config = dict(
    n_head=4,
    parallel_block=True,
    init_std_o=0.0,
    init_std_up=0.0228,
    weight_decay=0.13,
    lr_head=0.00474,
    dataset='wikipedia_en',
)
Each number is 128 + 24 x the weight over the matrix's rms, rounded and kept within 0 to 255. Layers, rows and columns count from 0. Numbers have three digits each.

# down: layer 5 MLP down (transposed), 896x256, rms 0.0324, rows 786-838, columns 0-127
# up: layer 5 MLP up, 896x256, rms 0.0421, rows 787-838, columns 0-127
down786:122136165125079126122031136106101128131126093122121158101068132109089136111101159124121207155129110144107108121098080104179154101103126126143161117133109127142132101096120114125175124105128118123113161097130166144077140135114107150122150143115120150122162142105136130138173133114121146123123150118131112134130116133150127137119110082119114114115103120135101126140141113137124167153156
up787:145141132100188127141125111130162137175132131118109101122114107143119108136079153159152127140163145107126113112065151101159141151121157135135141157177119163116147137142148158105153124138115093118114127102084066152111094169129128127110100087096114183121050157146153164115160112134165092133115199113112106116117127133094176132166093104142129119129137109134130145103115128158137107091121
down787:122119137151105115126097133199096104160132131124104122147105118107118102158132141132090111139094094127168149124183116132086114102100140118156110166146129129140140151134151117097068146150119130116130135168157132054092093115092115138181139130122088115092064061158150141133161096076129118107122112131090119124126118175159087145169122152103082140086093181147139144182107112112094125173150
up788:177136124148172100106136156097111123130116104090145077139134130133101088209110106116139114102132116104178095119124149091141165119135143124108117154159140164151181133152163092103119125140112053147150111106125087120126103102139093130118131160129151165140136135093173118156140087106091118142124112137141122164111135152113112134142136188145109077122108117178156088108179114163132096103137
down788:106178126087119129075120146126145076169148112150103133105133141126110158122107128109114140140078099146139149143153095153146164142097159106099134130085135140137088139114138169117114099166137151121179124152101149107153136128148173117126141077096129152140118078149082143144113072152123113135151135093134113111081134109128132169133129117126162158122122151139091145123103107099108118122137
up789:115148126135152115110132127061126111113090150076134123148090123142131134142174175154134145144148152094122115119088147116149119129155142153149115087117097149108107112102130150090119105088123128145120139096139102094128138133082078163129111127134146112169126115133142105142113125120108142135166163104121145156127086120154136120158146153158152116152174104099128154124174077174117142119137
down789:117135132144120172128123173109109169099145097156103104160125133132141113129119130121134112156171113145148136116139138137152086126104082133128120123131133197099151137205142102141124107101116127136131134140128100081115117116134150159133124119145124110134126141163111160133131156124139068183099117131112110127105126137111111128104153129111145146140107180146140125129140093167147123159104
up790:154124113096136117164109129117117186160147148122146104114106187089127108130141080106123167112138112084146138134139156125107169156129121108147153158134123132130136158136103094147145180145142098129130091138100140132068139143131143145121146146138092140171143093139141123085102122130101146096166108122108099089117083112139121161170137147113115130148138140168104112117095123134096158133146
down790:113133146158146158123133098090141082088112097124082115149108123149137126143112134132166107185098164163137114113084124108156123074130144150099092104125099137153099133153110125169080085114130104141129124139148143118182095120084118136140137125103114132087122164089116142146132181187133117178091161120140138108105180110143096119126098110094132146112107129126203139119138107105129109151147
up791:121166173143114158117112133137162135116143120131091127101130143099152120124126096171094153197115159106112141116109127139148140105145134156131091200120093145097128149127110124135133131156094103114165155115128099130077079119122145078074097095137117155110136143139177166100176122116166103168124094119120134143124093071142067145125119156109118126107120179154153112140084144111130123108119
down791:185117124141111084136139106178133075123089127123161133146129060164146149135128139086102068125117121128053077163146083141141134171149182092114125114132098133143119089098117177136121150134156113109107149125123131139157117124144124107139145120155167130120098156110116171131153164129103134135126154068202062119141138119098140157116158125111138108144137114173149122146105167143112111121151
up792:122126144134132110107115183148139108129125139126125125149100127132130130110128114121124115177134071128138119126103147117130126137168097171140142122158124117113131109109115054148137139114119110163125150153159129125116119094042115121143108113106142154124102124093090166176138127103174077162118170158125054119133147109137136109134156124139156056132112123135121144106133149094126139146128
down792:126098102075094147098137087117164167130151152101165136135177158185142101123133089139072139118101123091150117150113146103095117131136149076100143150134149137123132101133107149133120139101149134106124104122077153110098130153152163121099125100110159109134151157125152132121110128145089165116145119082156148109135092127138143136113120166141126133093140142121137126177118120143129142139110
up793:133140143103124158121095140125129124129094194134092111144101111106066112148161162154162123142174123154164187142093111119125122142129115130075182146122140132128111110116178081167124103139124106144156152158145164120154095136147090135139163113118125138107164096151157132079123101144119086181180120154144139142118121141171123145157120138127152103152161121151145098102140139138122119128118
down793:131179146157154132121132122121119111125134131111102126106162137132169109114140160077101140128101112125127109103168155114083103133135150137130157170088145164102177120112101171130074142167096124126137134189134141137130153113115135150140102044101149108158085126163142097114081130152126158148099163111119106053113133135143136091155122125148114123146147147139109142123094102103108137158148
up794:146125120121137140075121133134124169136121153115101111110130122096143118111135140141150123174106114157080106163118136109120129137131155084130109148125135180160124131161132134126131144134093128129137086140103136075112143126068132142111153109136099181157129130129125132148132141122110097137100141134137099127125081117136111161183121115115132082144156155141123138084154114143144130136057
down794:145116147084131126197162126107101117129144135110156107075111158128146140141081116108127120118161107125174093092136132158158115095104084161119142160100171108110159149087086145129129125112193165136095103176088109164147131114146142098138165122107165085119175120117128113112098132159130160134168175129122143112122148138124166105082122170180129132127141140131135111172116139090128110126149
up795:118120176098178140107132119094137144115149116101167147139110176122131109128126131143141148153124099121098119149134105140099124136116100129091103114113124111090087146103121071179125107107144153128101162143127136129133146138135122138117133148141118146116164144132090155127143139120136100117151117127107113117113107116139114132118144151163144157135131104108120128129143118118156144150120
down795:114103091157085123157127142142130066144143156151133098159131132118125115105128106137112090078151115135148144084086136123159118176139151122146145135139158092115163091137160126103127150126116135109120086154118137124148113129110138096136098118131128087147112119119141119141119071135119151134116118110124109137117118160119143118148114127133110126139138169117114144105144127152100131127130
up796:142140143109129111138110168064144141072103134078091095099137109146105141142139123103158129147123138099160165149105171126128139175116165118162146167110082155116149133117103140148130123106136122120125175133111125140134128149114140136112077142172174109138107125123106133133110130148094090109159093177139172109116100142130134138135101111122156101147126144112136088125150082190152145108109
down796:104177129139170110126103142144111124162117118141142092113136158125105139199130099146073162110114111155114102137148108097124102131124138119146142135133085112162156109112110094119124125133130100164148108114098128121113114165086151130139185140113102123128156168138132118119101118136136137124144145130127144146117090148159113106145095107172101113160131106144149165168114105119103146146128
up797:107093133144189116151126103095103126116119165130123131128115171147116125107144142092126111156147104141150106112145136107140155136131120125114131139106154124100135120130141145130132123132093159132126128141137129136115121116100131105135133142147101136128115122135121142135106125135090128139124117140102107130129155133111123115109108144117105127104152116110123117143146119148121121153083
down797:123139153145103153078153137132091113132114092094123114117163129136173172094152134101118128140144145155102145167090153162150120130115108142139094129139115135145126140160109147162119097139165150121126140130134143108140072129133129100137122142101133131123131136123122130138149166099125118118139125130138138110089092142162127185124125117132129103144135134121167153140103093109101110115162
up798:162138137145155112133127148115113117108104134132099120162114102142108098148152146131148128128134179135160117107152147144114207130159159091112127136138091114149126136130121133143141201131109068145116106129120138124097138117164145131102117118126122123159143119114075138141143133095152103115180161145097081085127079108120100152114154179138070133170160133172096107130107076168107118108114
down798:109087122158137165129110147121142141149138174110153074122159104095152078096117117118104113097115149138153175122139124142087087149148124120097104115150140103108128150098136140120114149138115142143096122156138118120134128127116162155157162196166081127156164120126131148116079119193110164131084158105130143165173161107139126146147143084101153146093139099147118120138167144129136172180111
up799:115088128128104106116098126103122130110129136145136105078127131127133094126176115130122169205142144121141131126091125132087117107129147073129158119134144149081145120143140134118117110159135112194150161099133155122076138099138110172083095111136142149135124117119141122136097134148106128077135122162137122107114113153186181140128094156095116105149182092136122114112095114150127145145132
down799:176115143112128113133131150140173084106203087157113151162104110099125131155111151142137145034125135132095148109176086127089143138104116107143090129108103111117129156120094105159090115108143157132143131085099139133137148151097136123194122131133131125162111133103176123116127167125138115114172166082166103115132119130124060142112165139150132125112066166139133107145170108163117116066156
up800:111176114148101183164130167128129152111060112122106133128084128136136098145143147127076191143157112138185162151094135114096147175132151139124175120095076130106098142148121158131141122117139115144162201098128076125139153131121161132066116084171144101148122089114139148088086100155176122128124153117113153121135119113176098114148138133087153124108137126140110168109152144085115109129103
down800:178078145163119132153105131156073121092141087158115076122131064119153149101130103100100178144096143124139116164144144167193127101130135130083124080096168097150118135085112125133127135120110156178129098091111150058133135076121114144107065121140106103153117158132084141106164097120109120117123147127122138116151166095176149108128128152171179094158147160196165135081142115113126136144146
up801:134140146105119136091145113069149154110131136104105085138137120142120129089121101162146137130138171097118135152113156109118095120134136136146131150109121133104117115115158148139121126142131087171156132134114136117107088128113157132114120050139159117151166133141097127114116078113108153131157117191084113062123124104179173103133129136127122121141137156158150112144146102172140108184138
down801:152120083158123143129186116121095152140092136188174096126147129112127117090097103080105162102138104160131124093138121097130129099125081119108129128102143125139194158124124082117144149097115152092159098103179094134111138123127137165114123132148109116103125130179156167113120125133119139115168127133121155145151098147095099146122136168111136133119111123153115156129109128101152103073122
up802:127126087114122124144117157138111127141137154168153133144106123152148168113132087151115157168092165141114139115093121131091116193109131187119149158123115115127147110117105136139127152124093143155130104124121160173105087127120185146101092108136087149107120133149149113089075109154139117150120170142124132135129075117113083127144168141115139121142106136139135104140130153154094126150085
down802:141111157100134128089109155157101124128114084123131131102095133127129091141107182126113121084146100092144095150136112128104106096123139112123105144109109125156116134152103094118106169124133150117124178137129081138132138132100090103117158146135128138124145142124109157136156124127091158124118130133117095083080170129149149143143106141107093108139141106150151129141113131111161139132138
up803:150150125117134113111130134157141101113151123107152078107134121157122126146139112086085135125143110113155134172118153130171124151138133186123161081131120145116121107143144149148144140129124100110138131061108086109124145164118176172095107136166150138157163130112144090121108121139139116126141157106137140153103122165121133103145112110129179121145111107104142102163134134121162123087125
down803:083130132125127144150151158163137156146103121134125135165116132124154145108090132101119105105133148154166104124116158132182116110120061097151132115116117117114134155132179113174111111184142092131120115121122109118128110124115074156167143141091116108128079116145072145123113149114123126153121080136110166119155171123127147108154124127101123116081098130093144133169153109132150135164134
up804:129172139146165144090092135117128113118149121082121110109110142155108127142154103142109130103133131128112107155122106144136117150147150106093102143166113155146092099136123103142132107116090108163165143143126092062111143137122118093182103124136131148155108174133103153139123135112128097144115108116123103152172109128096086163133133164128084162149125151141144129101111141163091129122141
down804:145135146105098098103136107113151164094141127082149118111114110118108113114134136135188156157093136117070158142113115122121094101128119098115168146092134140106111131148148113154117149101148087131177131144092152138090143133144117160149160164150140121099145129139157110118115143136118096126163098152117104107131123148111158089152116113140141132171123134122121122138145107163172140086129
up805:124091173116182150173120092094109117122121147135128098120133144104123098131120090154166132153139139126123079141095148148133150112148167074140118139164083096140109119144174091109148125126105152128109144131085133152116129118081070131122119131153149120130136120153100143130126168121115152122113125171144123154126128136133163115106111147122112120110148131112118122110120160145125117144135
down805:146120117150117112149110144126129118145121077143134156155141134121122123117134144104106118128123131128111158114137119100161130138114125123132155086147080114141149135115141140101107119130134128156124110123161146121171114140159188154093120106147095156142119134161181124170117107137135117102126130091139138135117132147152152177123128142151128131156104118106085111149129112135165126123127
up806:135122121117108123164133163119121103101110127142126154118146163137171145158144132145096111105145148143125125130151122125104143106179166103155132106186116097106143113120140112148117099143101118122131102089122116102126129111109138148122088130129135113171147110112084128145127126116084128128108123171118155102128133131131145142134119147155097121134126133122174143170166150146147139129138
down806:127113139125167140107167151136107148131116115114117118184116108112115105130136144128158170167121093148120121143142106123102119148098137148112149155085127159139108131141111105104140151084164124154101161166114151165137098148161110132127138124142151150143097121160154122125097133144155084116151133112119096110122142115130138108106150144128148134092082114163104149098142113135126165119110
up807:140123148133128166127142132117133144142133136112126114164123137160127104099139103100130118181105121101120146092150139137137114119164144115102130124149090136127125125121152141125126184137122129109125083124127105091130143129106131145122150123121137128166140135171114149122134099136160138130122139106118139129138132127102124084135101115103094149135136119115123154136136129159156139169108
down807:115126115121134081119140131146124121103122111118129129138139137109106130166118116177123126100133101153164089144115118151145103171134144114136115118105156107139131125135108136104114115147108115107121166144128111144130141149129118116160093114143129117109113120104171135140133153108142120118147158120117130116138098131156141167107132177103169100162098149137139080126090132120153141096154
up808:130081137088126170117123133127160137106124111100080125118114132178091076153149152141063155130155052148121139166140189110118109109139105144158168116120115134139107138122137163135094107122102109141148193141092111106105139165100144115116132086159121185129134094064145158113161116126141104092140138149119122145142077151158126134114115134124052089116151112124137111122140116144132118103112
down808:096144145149132106127100151131080130172150062189137128151135099107156141084128113137098171165097127102134139137164119102144155147082111160111170109098084108103114075100096130153141111132133122085127096128094176153069137130105134142090107115124121130118124114129110173121098102094146159155143140124116104162099135155174136142102116164171169103125145113113150135158160155128155168141155
up809:127121132134139147112152164153140131153135131139140098112100178127108091165142100111164160136088141138147121134148108116136101128129114141146186201123107098139152162127121126132169129147104096142152108160165177166131124105084162170103117125114110159112102136123161136143087106112108130085120153175144098142105114141121145139139118175153146110146147125097127106170079122108133091141135
down809:132125161111139108119108133140138102166124100088163144118114119111110166114137145166119109069175117085123132116097165183120121131091122122118087062124119180076111096112156140076159115126134100117141196081078136119122154173130107153152132153147158090154141112105139127118118115150135114169128139118083107110134155145110088097138140048120128185134140149131156118134159153173146127171110
up810:110124144131161100081126190136097136133120093116148101117111154054102082124121152136139123119152091134150122134134145140139119129115152132168131123121101120107162125126095084103111145138102104139121106136131121143141127140066126164151162107129172131113131149144154172126160123136117114082115102135145110130099128090127121132105154155163112085106117122130158127142140141142186100107119
down810:160115122093107147167106121118139137138145154126142154153122105147110139129127116153130189145111151108106129116134100127109098097118109138099120124123147133135107118088126134157125115095143112133138138108087138096085145108176109083087142154102137104153121123125101054113090112156101161099140179138108124148143108159130165144164136119105151160133095118083109129146119140125096118114080
up811:129148141128130140153126120125177122101125143125089114143108140140113133120164137204096116121106105095146095174143123108150111129130128151163132141155142134104098113132128139143176103153154127147170108119118147120147101153103131133104106134131080159113135168123164109109120173151140150115153156136136112085145146117110113169139138149100155154145138139149158145100114106134131131145099
down811:170168157112155120169139154120118148147118121153140124138139083165116130138110144092142112180140143146077095091125136104120155106128086108136164117112171145116142112130120110149154155138123113094066151123126093105184160119086164102128122125115140139134130126134118163157115116122108126107125106122156188177110147139139123136128142137162133110130125118112087111148192131138122122084129
up812:111159139138154141158121100094144148126140104138147097109129122120127129152105150118130149148138150102087133097152089110131138150163140132124138140180097147135123143119107102152143112105156105130137146108134119109095135157157127102167166137141092139147126118131126156118132109144153120132134154135149157109127118143100084147128152117106143155152137114163136113123138125172138099112098
down812:111132153129128145111113124145121106143128116147124169145120117174106130124142111139138160149142158133115161161157157135112122131119064137119083111119102123122101111148175093116107138150143119148152053167162144095084126124130117163137143105125113130138144112117145114128129152118131099143106127121123109145146114141165131126099094120139106151104104137127116129156176141138156127162191
up813:135144107136120134110144124069127120145145161095133078115099125121142138157128126142153157164105158124131145132101129141113178162142166144101136140146107092141115133160168141177145133138135114132130109122128096129137129126135086131136140127173157127109180129116112131117142153145113132119156074172126152149144086107115106160125123162137121154142136123159121154098129096150119087139139
down813:093121137134134137149118060160147117130113095165122139086132101116133109120163139112149176120134158165152135090121124127120106091174109115123176141132137125122149119131120119060147135119099146134109116136123128118096143133166151099123123113094125117113116111137127160136136120114110088139107154123126122094101140118175132087135119128104108123130120108141125100141102135052148134121153
up814:132120142144196132091115117130160150115168189131165117101124183120161098101105126150122135179135143145123142137122107123130130127139084134150141167164149151129123149108102120177177153091145136156109135125122114083065115110157166102134100200143135081191117107164142152098111106117108132160074168153098122107083158153121105151140129112104105087155133133139116129119119132116135118163100
down814:111120132112131126148147124142092126114111104132127155112115147142163133132073115138108146135117120112106109116143134143122149145120127152099110097112140134143122115165108098153127151148107106108118132116122161132130115147119115114161111089101099144128132110114097144097144152153106130109149071135147173158142116112144100110130090101087172163101078144084133120122125129135153112136147
up815:157145113117159134182137143106129155148135104145130162099137141137132093093113101132096105144141128137151108113137122165101144138116118175130148163153122159086123145135130123163155130118107148139173138132136137150120136116116112132088143129126128169128116169102152114129113115142110154120119150152165145115115134091114130135122141158193144134104107102090126153133175152130147106096125
down815:137124153098117099101126123197125130112118145169126153147151166140161105160148144103156057140109159162143087167195150135109131131110155101121066126118170086131132119123102118131098108097137142121068107154157118152182112124104170107118101129104114135163132143127080118139135185072137094123130132119113088091115105134115117107114117164142134111148123151151120120138142134103177150152131
up816:127130171069157155155124106144084184127128136110130125109121140104090126122128181096129148150113163067173149072130101092128128157125134171094114149154123174131165116157176124165166124068133103146125125111106119111133089159164100146096145118086157156133098127148087125139141093145105132116111154174125125137131132116141113116155104119127163101115146122118120076111091102148150127130138
down816:113151089166105121126170102133126123111105154122108093134120129119096108144143098119124102130118092150143143182095139179081146172128145108136121139125151118141134121150150141139136095144130105142095125158111097084159127107118115117130100104136139157083105126147154144125171154146135132114126126096123132107136137154127124155118155108089114102137147115167125103139103082110172150117152
up817:152148115151129120116137145106134114163146085127100132108110156103118126136140104102112124154123142138140151153115096128112168108116158120111161154151149142100155122180141137173110130100097125109162143114134112140147109120097130149122102125146139149173123142106130145106157170115153119144135150131140135100122132093142164181097109124159137099117185100132153118098127161120178142155119
down817:146114122118120120118181166146134122117133163149146127149089123094182135126132098174122124120159143111147069121121140099152109126155088115110136128138093117132134086110138097086082149193158132122120105170115153110096128128175108147102146112127124121135140101156114112089127153129117117116095132126114138150139136127125143091167093116121103136119091121150120115138166143110101136059121
up818:118082097146162141121113148125129167106129147110107087156128114114132155164144113134118122150125109111138086127146144119109124153139166153164133127139116104116148140110100136143122115100131124165154116143121152147137149119067149155142088123146125152113139144111057124138161117153106138114132148149135122096084139113126130097119107135121144093110125122130136124105124123097133125121128
down818:156117156112124127107095125138166143158143094144148154083140148122124090113083118107094159116133140101111150105159120083124118119088123169089150134111123165143141141119164149145126144097118174118136107116167112114110123136149123120111124131103136140124113103129154140113131122105185132129093139113138111138157095144130096112148137113126083090125070127116116129148113128110130128141113
up819:130134147097175126090117166110100143179111128148127084109115156139124093148124159132139163127115113090123145136104131099147131118137138094136138127154109154140173095100117116149139139143180127145132121130101140099135124119132108176104093111156156111094102086138149145181091130148130145135090144198119126104101116161128123145146138133128125132178101111139095117120143115131165120106156
down819:149113103126144127149136123126116106139127118112126148121148122120098102088127109123100173135121073148117170121126077139114144109138165135117079153085132134118153152116161137171108127131132128136141163111152171156127108149160154147123169107100117156180103110091141090121114131143139165077147111118154126139117138144150116143149099128108173126160142094118139112142136119136092167128164
up820:134141129125118112083146111113104150123116134124089125103138139146151121148121138137151151139155171144149129127076111130048144146114092139129179152146139146099116154180122106117165151093088138133117100128137121091121091132090117143142094137154148116140124145132094120118105109155168085125162142125113141100096113189125142111126137128076120076093182122158150181117126104139153151151118
down820:139133117114139151126120121141093122133127143119110149109123132111121167138118104111150113123131117125109170106152123126135086132096153092121091130130134102122158123165115145141153149111161133142124129131114132139161104121130104135102138099120101146149139127118133135148130145117078103149110067155123145088150150139119127134137087108125143123151113144074104133125097095146092120152149
up821:117143107128138102105124161126093080133091108151148106149118157116063155125145143107087126169137100052125085105127112097136106152111134102136129105140138129143146132118145126152160186106125087121161112127170131169144124138106114135101134116098102116149137069101135152170107083145081150100160129145126100142083129116129145128177100114138126130159114126088205125134160125137151134170121
down821:154125142140093193124122111133053156098138118139144121134118106154173105121153106099168094123104142164133119172136126151128158144133116135112141170095104124133091125110135147147131103173138116139142100110077173124144173133146146127124137105124137146115127153185112181127119138088162134142111126084159116099160115108122139083139143150117164123094099134197130117116168176089131176095124
up822:125151136142089121074088121103112125109155124095127098112146129079154174116158110155111129132117157112124110146112107139078134154118105084134130116152097174078148145159128098178133143138124123174122128124112135150049111143152182146126120089147107121154109135167138159124141068137169134115119123131152144109119149139109152135147138132100130147138141156156114148131124114166159130177129
down822:092110119134154084147142118147081144112132106130109114143109141142102092128084105192148126137115097115129129093119136137126139154170164142116116175159146093178137107135135147123107090117108149099104146174150171112143131115115087144143129137179116140125138087110098090145114104143105126085140146125118115101130063120132117078119124166156091138128147066129120101144128122083108121096151
up823:120098185094129149142113126109143132137125065121134130077151129162131131114147152123147144139140127092096108163119124130132167138142136168133128169167107173147129101126137114146127126087143163129096143090092124082131111088124167133136089089158146111179104141093111151157161137092086109107122109104134094141176100135120093122124130139147106131096147151144117133115113053125113159116092
down823:114160122142144119098134147123058159166146137128121109135109139139119128142089115100127169145130159124157090133146168093144159081136144102124110136143126123173126136068106147173145158141092115148172101171127138177134133124112176125143145163132164161144119088112147127114133127111122095155106101109123154132163114142114160124141132135150140100113130119084095108095114131116156089155145
up824:114106134087136187085119168062194099152105127057127121133124135108106091147124134169114141143139144135142133194095131152124144134146152091127135139138049150106088110105125145140101136132120109129163166118123099113114110165108169122139121117150117169165168140087102201110126142054147111125163115131136138121126100137170133149140148133147122153128130161179142121158114101153122159184096
down824:153116141132118097165147140170052147103171107142090134133156135134127113168112099106105143138103097121085145106166169138120104127162104130124111135118123146080131135052095157149167184129083119111146080122097096086141150134146153148146162141116129149111161130163106079101133137127108126107117138082137163087121152107111130145103146085112151133103091139133104103124147130126142133093182
up825:114133086111163135140127154140121147113119145153093096122106149113143101120104124119153140165112118136102182133071148132077158112173138144130157129149141128131123103100140072163148162107050134108133151152080111145108162130134125091127158103143114118137131075133148162153113137124154152073170121082096071138114132138113146112182146130148110114154132075124143162132136134115095137102151
down825:116115138121154126128136116127143156068119105090137140163176081147130108153081115126135103101142186147132111102141116139126108130124130108121118138119117168086127150135139126063107132143128103083146053145168118156124093141113123108140124118132148165184131210118129111100111152127092135133083140161171123078126139095132152089114135165115138079153121143146127120104127070115160100121134
up826:116110134121136141091078168150156132156161096153129124115114113091082131133134115094121105108137155133168158186109154080145105154122114133091168084167120145134103125140126136080171094120106125111165136109148091129091083111121153109099128154189148141150105134135172212160106124145114142164131166153104104179121132114154115132157174102097144109139117152125130111155119095096123140163124
down826:113130124125166147136108141130149085126086119128082086133180131118132116123158144108186117177117097155120115140133129150126075102148116107123125138102142119114132124146117158127094160156149168147109167143099128178131094116099129144143131122093139119122093147143138104129160090117157130096128129090169148134102230102117134133190160154118144117121117135154150108144167147100128104171140
up827:122107122129131144130115146098142146075119122087109107089153136165125148106138118129098098141156139066183104137104176085124161138165145121151128173125114113133131161107173121083140190164145089136093128115099152102119146088138165136087122087122134127122141112193098122119105092135149143116139104180146116058132133092148132125182097110124121124107107124151132101108132116148116149143139
down827:120146153159155129122115139155156133170138177125121124167135136110119113152137156126139127095104133133105190105135110146136133120144155160120141113149104136113137120176086143134158137112139162160173065133144135116148137142124073130178121105123130130124098154056156109171130148116165141127119150138134106133161112153151103149082111158129107109138129151103112137108182110078161106134135
up828:123120134040182119110140131109078143172128131110121135133094121131135105116113148139118134191114108089143115091119167112135141142148175082103178138111158176114123134127153139092100132113121157154156125159145120145139092149118081182126131163144155126121126118100117142162131186162131123150095110152120141152110149142098148086152162108129096109153140159175172093154120091119133139137131
down828:142132113184109146118114120118179128114149125140148134140143126125104145106143100168156135099152149180109108139120138111157129139141142141178137112167092133124134111145081124157144099109202106090121098095157132108113116109186140125099114089167113087098125147134136141135100100169155135108134133108113134126186102131111139127124118124135142115146157120103115109152119154162094139153105
up829:141152105114119141106127202147166156166159118121133115105103142091135119122141127112146120167137185142159150120111154135133141132128127163092160129140132139148100164127143091145149107131144132120119119100113094114107116105130141111125124190152112123168142166138096175124146127097132150180134126143096136139143098101098146137108154115105145111124147130173187145099174087114116127128100
down829:099147113135143123130074120164102134116164116154131162149080139152091108126150122127096156155092147145128143168072146131099125130119158143140094148130115125087123115119183100183115141121111094161121139132148137167078113113099118137149107111104102132074131160130156092088115115163118152087142079115121114142168116132143118158176178120135113108132134140105142095117104132163140138131100
up830:135119133127179134123135159160106153120132161130148118062128111149110104159120103131154121122129124121118133154119142106146131149139148149121165100154141090140078128105106152147100185130099130109124142133129122155153146104133156114129169121129142150091102112145110138168130121083150112147149159145135099100122120093124159108148149150183126108126095098152102086143138145059146103130079
down830:116160140096138138126145148106167120140110087063078159134161158110086107083188126088134142131147117115113114096110137129085128131130089098141108165121139184107197146136150138141124125092107153133138104107125158113137086112108106159128088130154150088137117120137176085110129084163101138127148119148088115142093077166105083147111112149083120137152113171121174165139136118133106152115114
up831:130157152088113196126116131150145164125156155143171120135142120120131132178122155132109117140139145125114128150172102107142154135133116145118090109166110127122127113132092129155120111055107124143143101156117096104131094093137137115119130176176124179146146134147176122140100153161149118098133104141134146163113121105118151108179132128158122102125107136155097138109137116121142090125093
down831:137146135126123130141139115125140124130105116096101123141149127145127145153137107142169064139126134103100134123133137123131128105134139118098121133124125103143098094141160158148134143127135119124127141132137139120170140157110136108111136107139126148138110097146135123139131156104126141139155130148130110164118125141138128127108148115125160129146136108136125148109112162123130120122182
up832:150129104126112166098157188149133185147106105131156114097111114097113140119118145122125140141107080134147155166108108087122150142093128107178177103157096160125128175125135057129123097130128128128117151124128108113122097122130146126106150131168133141167125117136175129150146141114126094139128151141168133159130121114171127151163154101137169145132112142170148147144153108154095130134074
down832:089106097121128111103154138126151128145172168111117155067149126137097122123123138160140082113121205145107110101133125093126140124128108103099136157141131156096129171147131147193119142137140104192097126147138188117118113088144118094142101132142128094093149121113137116136106125171106140115144158121128148141131136154096145140106111137130090124114138100104129106164056104101153115128137
up833:106146124115163127087112152135107093130149125125144144102087128146121125148133107108107127168124127120191130123104164126119126169137130131163107158158168134110105134117117137124102156105141146115146113168128090124109115105126069144118149126140172130146127124145071136154133118135145128165129086145193116139079133105152124146158156165170067159111105145190133112129162131104163126098099
down833:146127131203083167122091118126121150120118142084107154116099175136136174126150086148113174063127126121132112123096150123149151131123159158174149102163085132109079141126115147090091097153126125108167139114142137129086155108121096162175094123135151119150063115117144152117127132092112139097171150142074111142085132100176113142183120120125135129099118133121136118136165100166151128148159
up834:146110134123119149107139143134114137101089138130123126129105128132136154152115132108066153140136141118137135174109146121123117162123093122119118143100127124122114128124137093153164141105136126144142143119115139154134143127113129159148140123161183139167108076133126145144108120185120125117153132152147152120079064147139115118135113142127127092166127136086194121114095152167121134137155
down834:147144111123139140147123107142147162144169100149105152142120119139109134128114132135149088121139147120139169082119139159112152136133180187141135112162142125068163137120098179141118116112125110102125094119125110145151113108112106117101098136101098142108150151142139127153131116087156106130106103143142131110172127089169116137112128121151097144145163153119130107120137106064130144111170
up835:137173150094156119067117179121133143117130136137136074117135166116094092102128099112134120150148095102171166135085158128110156139133138108121173208135135150173138158138164128098132167117123119122121176151128121107122129055118124105141081156107175176100101076099122155159121136087129091159092080173158153084164087143107142127134150088120074103142089139136113105076112123169108134099153
down835:142116156100100129058163091121170102121161147130135147103108088143105168138094147147130215135074147141128100145182141154118112144118100147144096145129148138095135119115095077136174074097102167101142121091099104141086094193093137138116160146184048080149107168138122134086095113115166214063168143115126069122107116126141135116119067117111154135136168151125166126146109140149162129112126
up836:147127145122120133103118126138149170143156129122102110151069137126159075167157120158118120125122185144141131163122105135108140152128122177103122163118160147108105136123127097126152137119086164128178098173135115102117139129136103147123139096141117136117145136157060166129113126104153125089155126134132144158127077085139129134122173118119135147127119134122158125103120151140117155124092
down836:161141112101106119142129114118144110150148140113130140118144154145143126086132155113133109118120128107086131110115100103112132144157158096136139100119143112125175120119154166125102136096129078146093157101101145109147117192140147108153127164147104116127122129108126083146121150117129111132166149127137108127115188131135115098156111156140155137165106117132133135144194153114139125118152
up837:110095114092136193109123167146144132098127139111110114138095112148080136109168101129115135178116136116114146132057128116088185151105137117094118164188104159131142128166139100136133127120142168165163152110091109057128126148135172179107142142165168130146149123116184143136104132133139131119126143116136175145121091147135103147134077120133119085105148145145125083126134133180089124078146
down837:141150130138117096121123140126113155141152153113126145147111129100146097126128148145120138140154116126138113132114098206100158108147148169156121128135132148123144124083100101137104092104134145119136119168157115141104132095100140090142159148103116157123112088106140124133120087117122118151129138138119132154116101138113138137080114181119152086147137137093191156134116181137120128095143
up838:129107070116135130131122124114145132102175140071128083149158160141099089128145129129123129139135114077171147123113152112140118110118144096110131155139080116084133168123124144143122139140119132155135125106157114124157096117122118195124106132124119105136151129137105149144149155149114127130112131147111122116137143134183110156157113120052104101118160142151131138125127097140171096121107
down838:136118140128137097115171143109127122138100122170113110144124091131133146154170116132118168165101125160109126136150116160132104117060147130137125143114119147171106083112100149105109119114115134105113129163123172137128151115076120127150128099154130125147136097142112134145072123084135109131170089159107145135121104145121140103082133144145118092109152119125131150145121112147104173135165